From a checkpoint of a small transformer trained on Wikipedia.
Architecture: RMSNorm before each block, learned positions, no biases in attention or MLP, untied embeddings.
Training: a variant of SOAP for these matrices, 711M tokens.
Each number is 128 + 24 x the weight over its row's rms, rounded and kept within 0 to 255. Layers, rows and columns count from 0. Numbers have three digits each. The size before them is the row's rms in percent of the matrix's.

# layer 2 attention query, 768x768, rms 0.0819, rows 704-754, columns 0-127
102:160143138130110100143148112099103131138153129163142158152125136117129124105102124184145108142158167072117153098139149136102130124135097110097068122144094146177146111089103104119123126150102096098114151109124145148137132115133141141099104100161132167096179155116093099127094109123125121132116125123064147164155123129104104094129128160205107087108156156130140142086148164096135176131145
101:172110188146156134116097153113103144112121144103138124126166124139112118076126149094132155139141125156163132163133146125096160127120097136077079143115111110102140107114152164161146147136143095148171114125162151149148089107130115150164123126156142106090137164127110091115118142148124155125126143136159137144134122116158106114156106143127068132152137096088148125089088153117108122156099
102:128153123094145105089134118104141161120150140114106185117119075163139097149124138140112107164165152137119133146117099123132129137149104130137121130121167109129137120141151099121174163102102146108085112164117142106116117118098139131171140122202151092158114136132129136096123131118137132126182133178096120108126119136095137103115159131126119099113135143098095148138143125100075120141121
105:108174108151088102072136104156147116096089156123139131112136174144159149092166157130147128089104124093126146135133105124134111118114122156154145121116147134098129117121142134105151141120135121115109119150121139115119103118131110149130141093159138107075132119149128144152107172108126128109090107080135130109120118136166151121149106129086139168096127138084129109154114123158140127130150
104:135148140116151115123128119155140175127130098152078116122108144133134103092132131116094144153142143113132158140157093132123120132138122131125161117086146141116093118159135136158149094169084115119110128129106142171101130142139108113151105097100120168143146122146134133120101144116097142109167138136109186160109139130160174114125163152150109128130148102129122116094134113120082088117139
099:137060127131117202146089084107118132141109128114088139132148081139158107125135121142103121134142172128146133129144092133157089110137135150115112117132091157092147137151130103095106149125081132121162132124125125160125151124103099131150143163151104150140106120082121093159132137134109117157139111118131121149143147137130136147104155080143121115100155146164115090148159111134097102139098
108:113165105138085115119116128140113091145091171122184111096144127079128099123158095118116137130162109079152118062127109134094135132126151102123157139153115141121103120137099135166093165133132149154128109131154142109144132102113177100173128105119111161138145120098146145137113119122107113144136129143119125107138107129138110152137101145132158113142130134154103164133151116119120108149166
098:119166146132179140129159117152152098102129158120120152130143146102131119111156144080155109129100124163186088108124086084165100200169111142138130142150135129066156110155103138117073113142146173094133131139129155156125115118116135109134125109154164171149120182098125135125172107165140100132147160178138133117140104096101145158137105094097110131109142124136087135128139148123180112153109
105:159152138149142102128144150134096129159129132095144109132102153109105118141133157178146151155123116154089114133111101106091137093133182086111176142170138156119107116158138177116104144140110087115110127114088144122155157139120117143146106111125137141116158145099153129097112130154101145133077083085113117118109097111127152126135122105151121117109172136111134135128161130125131150103168
102:113103112104127121127160110127109131147144141115167164151135128158131138160128079100116146123134140094117152096113134146100069098131099135113123179162144150104147102100135113058158170116108124099121120118106136139142134160135148139100141121147117097129153144134112129147130143118101131109139154139064132110153165154110147156107162145108124133134096163106108088110074131124126121150144
106:137124099120083165109154191140119112135153119130145130106120098085127141151183128114158161110130136154079133146115122141121138114122194112132136051131088102088163119150087140121162088116133134131116179108156104113100147141081092143118116096113109148128149149143148096091116134165108130140121170147107144125108099168186103113122110111128155100127127060141121129161111143137132123132138
104:132104138137126090122113130124141120128058157129132130135099098154146113143096114178129124154140139116120177116148102125111116122118117127134109165153101140135130096117139118113118074161136125137141083179109115134167103079138092143125202159121145137090143120091105115142132136113114119147150141069088120146155143126119131173103121114122150143112104133122141155123124108102123140120148
103:107125121179124131123161144092083154128125099109122108189117160123147106117184116144131135136117141103110140105141115097167113103129166097108150135130144116151104129157095115152101122106113117116133129149079101148147099110145166128138105087104122139145196145103116106086152108158150115119083137181165150138138089080155148122106117110109114113155129130097131143143143138127101125121139
094:136117124119152098118066160128149142140169117115124171161160109109174161086064124092123118124152138107146106122144111121126133112158134089159121171114146138120128107158145183111138141105125140151097168117085138146134124143088120148091140116109161139157118075151099107127143115112122125141118158091141113098150125105120136098110130119124171130101129158117146161165134145139130113080115
111:065093053073111112119104122122109097101087084086173127106107140124167130125176130149086135096120149133138101142080154123112130148137111147124142110105128147088135139130156110149145104141135116148121146169094125107138145117144118128127121105148125115125135094153124161127098114112095086111146107172144148131101090126147116056145138124137094100127137148098132136161109134105116101125105
104:169113113113101089157106119102077108136134135110170127159065112110116123141157134111140134133093164111133100128123171099129123145132155145090147121098113132085125118117167136143127124130096162118088132079138106129115097118145130139142145096131146157112110169120121193172085183154076150123151100123146161142107107139102152167149121169149119123122120181136142142148155132123176171121085
097:125091163116133099124108117111108163133167122117113099134129152138129130111077115164151114143147107176089112103164120130128134151107167094089120091125201103126183116134075158134119168091169132145175091131173126113125134152151091109158097098130113100174113143114107143080140097158170111173150100163184123147134137149115099118143145109148157124110068106174121114134133151137139141172157
102:088153144140159132136172121129169123142063138114114114118134113098157114130094144123155127163165120131133157127087143114149144145102126149106113124165116147117118148128144130154124100129086137162130112125116132159100148171152149146122135123115144135162116160105109142121096129130135115118097135208109093158138105130107140123145103092138177081099127126124106166146107112119160140167140
100:142160198082143081094137090072150139125171127144109111106139115138121143134141129080069114198144128134117129146122146150126093103118161121096156107136118147076103144125101132137126152104137173122149215103172098136079153100109096127129159129170162118129165100160098171153113128065140135129128108070131137124109154111127134092119088099102117097136107106111105089091142167112083174138106
105:105136110177094143153173117113139138098110095141155162092144110137170148148097169144104117131133160106130104100130138128164116117120130142153143183119163115135106120137105152130179143137143103111140098157114161176133103124140133129102132118124123139133113085074152123078104151130098136132127203171132108110144148131123098163122139114131124083088132128140133106182113146138128137174122
100:129132142057151177144170090165135128118167118127153157153100094174152106140138098117113113096140138096130149116149136127104110114092119154180129123122137119129139106119164128169112107110101132183109113090069147133115078111129089151110120128098141125103138179107156096104086096095153189156139100087167129151129164157114172080178142110125141162132136139113166143182157144147135079140123
103:182127145095130128120105067143137127110162132143131117132170164104129121128130139114116138132135170161089094163163142146104107121143155093129103151126090141121134152116151147159100113146134095156141109139121110156138160119169115158128162112125161168104154113124135145127189127140080152155101130120102108145142066127117111132130122126155115126164108130096156148137180120147087062112149
107:083104138088146089134103077137172142135114099136076148136095127177174081172120130113188119153134145169102141121114141125162154091129123114068094171126150125092160141122109122138137161111085097108139131106133153117126132106142129127153154122121129138140080122099150100120110120099139102107099143142142118103139156121140142092118175123139085091117107134111136160114101133112097137093087
098:123106143155134160097098135157107127141178101097102112069164188110089170156090155177146123191094138120104132119126138138134102117154115077133154134100140120155105098073097140102131100178141124139132157130121116142123140189121118142134080139153147164151123146131161145100158131079133123082087114134153116136137074103100120101150146108169129120147125129132159179128069141153093126116172
103:130118115137157141143146101112122156134101152133079137162117130142141103119113127157167132107094170151108085082126169131190112118102172129121124117151148153116150105088161112154113090162145116071116118094133150077089116137152107104150114135136121148134149111125114117157143170105117134163150127099157127125113155181107129134153137134135093143142120103142100123126157167125120131135154
099:148147103107164130158122085090152130119105138118151122141184106112125138136139092098139122171144141130134138097119117124152116173166085098106142161100127112117139096128125153136119080160152160173124197132109130087083140126143094090130130107167074062146094172120155087109089104124087123088104117139123096119122147150132131147117123146093157132097146148127100122173098136125154091151161
100:112101145116119128143127123130061144093107110116168115090092088129147105128149162147124099115146140139179143132135114130090111160104146097124102116115126109168124123125110138137088081130128067119093106136135151091106134138161130168142110124128153136068135143136158157137109127162139119158160157093106111186149127120129136131129065148111157080108120165098129138170114126127125084134121
099:168124131104156118102163130132118129095148142144071119116129148137087148120119138178131134150120139130149159148134102171147131163133134108122080181150099121143152093095112124163087147097108121140125083138128163120203163142134131164112141140140107079107126093116135146120098139165101108107111101098157164122106126158131141118128152173138109111134119122109135134121132116124111130123105
098:151150146161155134086159081097094137136134090130096160122146118154129180144145107099141170131124120121086148150132121133125120163126160107108105135121119141110147144152113175121128119128171127174121161135097085147136137103080113104137162089133133141095143106150117146135133126092076163128115128137095098141110129131104126138152177121096154134143134105130136100136103127140127121139145
097:113150125162131145143116139139144172171116099151068161091141131137163145106131105117113124066098142139124186121111115146108101160165156123111112125145116127130159135132169075150158105150094128154133162107057157128091170080158118101116103128140138129128100096144138156130115157145158109114110104157147096168127091136103121113144109081128104142110139116104123082113126087132098127144145
103:105107122135116145150127146144169165116120113187118085158107135129091137086121102124130116123139109087147153134099121127122126094129115083123131112142100123139157133133134104149119127122154103141179118122089147150114103074121120163142115116128156093117132146143162095119122140109121073143114174137096148145118130155155108152146115088101150137152127150115142119124128145119103145115142
104:152182133156138082158141178151130168136104186130141120116128140137087124144127066130136154146118121106157155154134147085115113144117136164130146124108164104129119080183119159139119129102140117144142103099140117100139157139135173160144159132106112115099149153158149100137187091111085083155148142169129137116123148068148151144137147134145154127125139085142063137116130174158137160164129
102:080113153182135109117127140135176145104097120129115157131159114136094097120100129122095119134130129060149120130107136138154111135124138150117100150126201146181131127145137122116164069091101142134134133139130092064107174127172115157094134150138127129110175141110147100124116133115104131151114097136167150152109101122132157148130139156133167134172129137118114120127108088127053167119146
104:132146143140124108125119178151101181097093110094131163178166137140144138143138159081155075098160084143115145179121118148183123147115152143139099131102123137120153107188067124109149136134143127137115121128104118112131110138132131126135083110118180117119153143125121126101100123150113121096148139104153097125165127103143147131124116092159105134090133161111143129159139168153163157128141
102:179101171134114126122117140112141115144130138146108148134110123082161113131129177163093117182102077144126147134154102126122152155120129145101123149121136101123146118138154125144137099130135109146106152135120129157118078134169084146126131146145129120092123139064124082094140130156156075111125112127117129129112083125126149095147178130130139149101119129150138130131105115132139182122140
104:153142119134114143096128112120152169148093178167177132113152156143107118115163146144146095096141120120128154163131127110137105084111121164173109133132064108127140132150155066120125077133136130091137103117132157150152131099139108119104123113174129113111156080119115148117144126103140152128109153105141103147128137156126120118144142112093119125119154086150144137118120109121125128159121
100:147124093104105142130137130119145154092169104132135136149197157094106138086101142143152145128093145171104110122112130127145123164132165140127091112135175131117129126067119091126121097126188096119156138156149115093090145112132138110153141114143103136106124131102118105116119135094100165123130143107152108125139121092137141144133096115124152093116083122100147141137122128124130128102134
101:150109146146114142115102134150120113148071148124160157086120157142102160102138145139167126110101107088148144105138128140128116116145142159124116192123078130174124137158144170104122091096116157089112128160141126168155139135182151133120098115152122140137114118103182087103124133106215123101139115148122107156123127095133100174127085083125115136135162106105098148108138130152103167094151
102:147089110173138101125137104101132165125130100121182156157148100145127139145122109133087151106134135106101131140121169153139132143117124171122096103159139112074129136117110095117131112113131115153158124139135115169122122147104150150108117122120099133100104146153136149127102125122143146136080123129110153110135103145129144148092137125113129098159134101098129128134107130092197117157094
103:166147159162114159127145114114145142143153123163108154105120116130111115160145109142132107143092163128114105146137123126158124093168152167130137115094144155201114124140136129088118096138114139086154165113132130108136118145154123169121110157116091170122120120112155089121150143127131114099139141174083110154088124131137109132104112144154144141111151113135148132095158114116136142161121
105:103130089112148098169129124152137108114129099141133095126122135147120099141086105150104119126173141158126168152102112111115132098120134134160158145133154118111117130137123110116139111121096125085147151128094140131178103124150129146131156152111100118188123182138101121127107174165140147131103132148118178128169110121104103120136155132097117105140096161116212099147111107116122131185106
102:115124080144146170136141100140107087085139162108169127186122166113090148111145105088169121150097125145134132164147114157131139126135121143123154128096120139113130163183162120120151100122146131068130088154165133120167112144127081166116135152127109146138126075152139128120114149087126154130144122134158179149137157124136103065111153078152126123112190117162125092165165118093111091175096
098:138191098126124097145140140119117129098128125108129129120142144132095152075104152101131160153137090074140134109100169118079142129123071090099132107201133141110103170150156160123140158112135142113106136126129110150110170133138113100101082098119117100099121135099130133143117122109120103147157132123138141125114093152125120110150096126158114117098121089084114113104126111112175172150127
103:166111128140137134138131133128141130111126095109148148124155169134132109107113156096120109134097128154134126131138127177128124170104112147158103162147140117147094083101126132176154135122141121111121084118144121160141139120177117166111067118138142151120128109123107110154130074130146119122124114137120104115102134095118126115114085051159095117123154130120100124141150128160142082132142
098:134140159124129135156128123153172161136128136187128125132156120138128156128154116066095107133138146108163121094137118148114151110073125059139148109166159145160125147133075143127139090153176128079140104165169148119147188101149098154138145124156115108126095082141106143120129129077097096112155146146111122102143137179145101099090142155100115106119114115138137106117121149128094178110091
101:152118112121094127137098129093135131154127116119155119137174140176139131112091171127134140121117114115098112143138110133132137098126126121144138150126171096109110118133122128118149107162109096157133112071127117131110085155136093146082167138155149103123148107116130123158136124107100118130158119124117142130170126099161149112111116186087109143133122040130115134122060114118139130092126
097:172134132107121113172095127105112078139119122134126139168111190159139134128136115152165119126149066115130104113136125150143107103155144170086181136133113150160136085140148133108117095136178112127124125173132093142134119120136120131112154124087134094138163131091105134130120165147166122155148111140131178127042113136122128146128090093132112103107147131118117127145136153109160070097114
103:132073141121116151142129152121146164159148105149119164111122146103172156140112078154150131113104146161105127140141105098119120099148107175174107159165115136192164139113139155088151085139164088090130154155137139160133118151094116108095147119124149125131103115121140121109113119133184159123130124109142145091147162114119149133116109158110143132134112133114082140132112127126157125107166
099:143131150124158124155161116132131089138098139142162156121131133111122135109135126121111140134138109100120131121139159100157073164079119103118133125138113121126100086115150173160143078140127108122154095119118130145115135127145137148102154146113173145155092145101124101133141120099125159170151152106147099176155131142127129118155099168150145148120119121110106112115158167104123133123134
100:121130132171148161121128139136112135111129153138107127111070137142133108158107149145116100121123131139103141145138133118082150120153127105111119148071184124135111124157118126140124169107109168117156121142180129152138164146117131118133150125119145140120150096116114127125171115115137112126149105096134108104151118123158157082133096105159090086126137075096136093152190132161157165146116
102:111096135117136146097140174112126142121095165116097121123147109119142095169131128185071130098121122186146162128141104127081132123139159144130069154143114140167133092170159131137161154112112110122109090121113135116161104132131113147089120143152158105076129154147153142118105157116121158129113136119172123136145081133133111114106121118131106161168175103146142100164107102137159127145117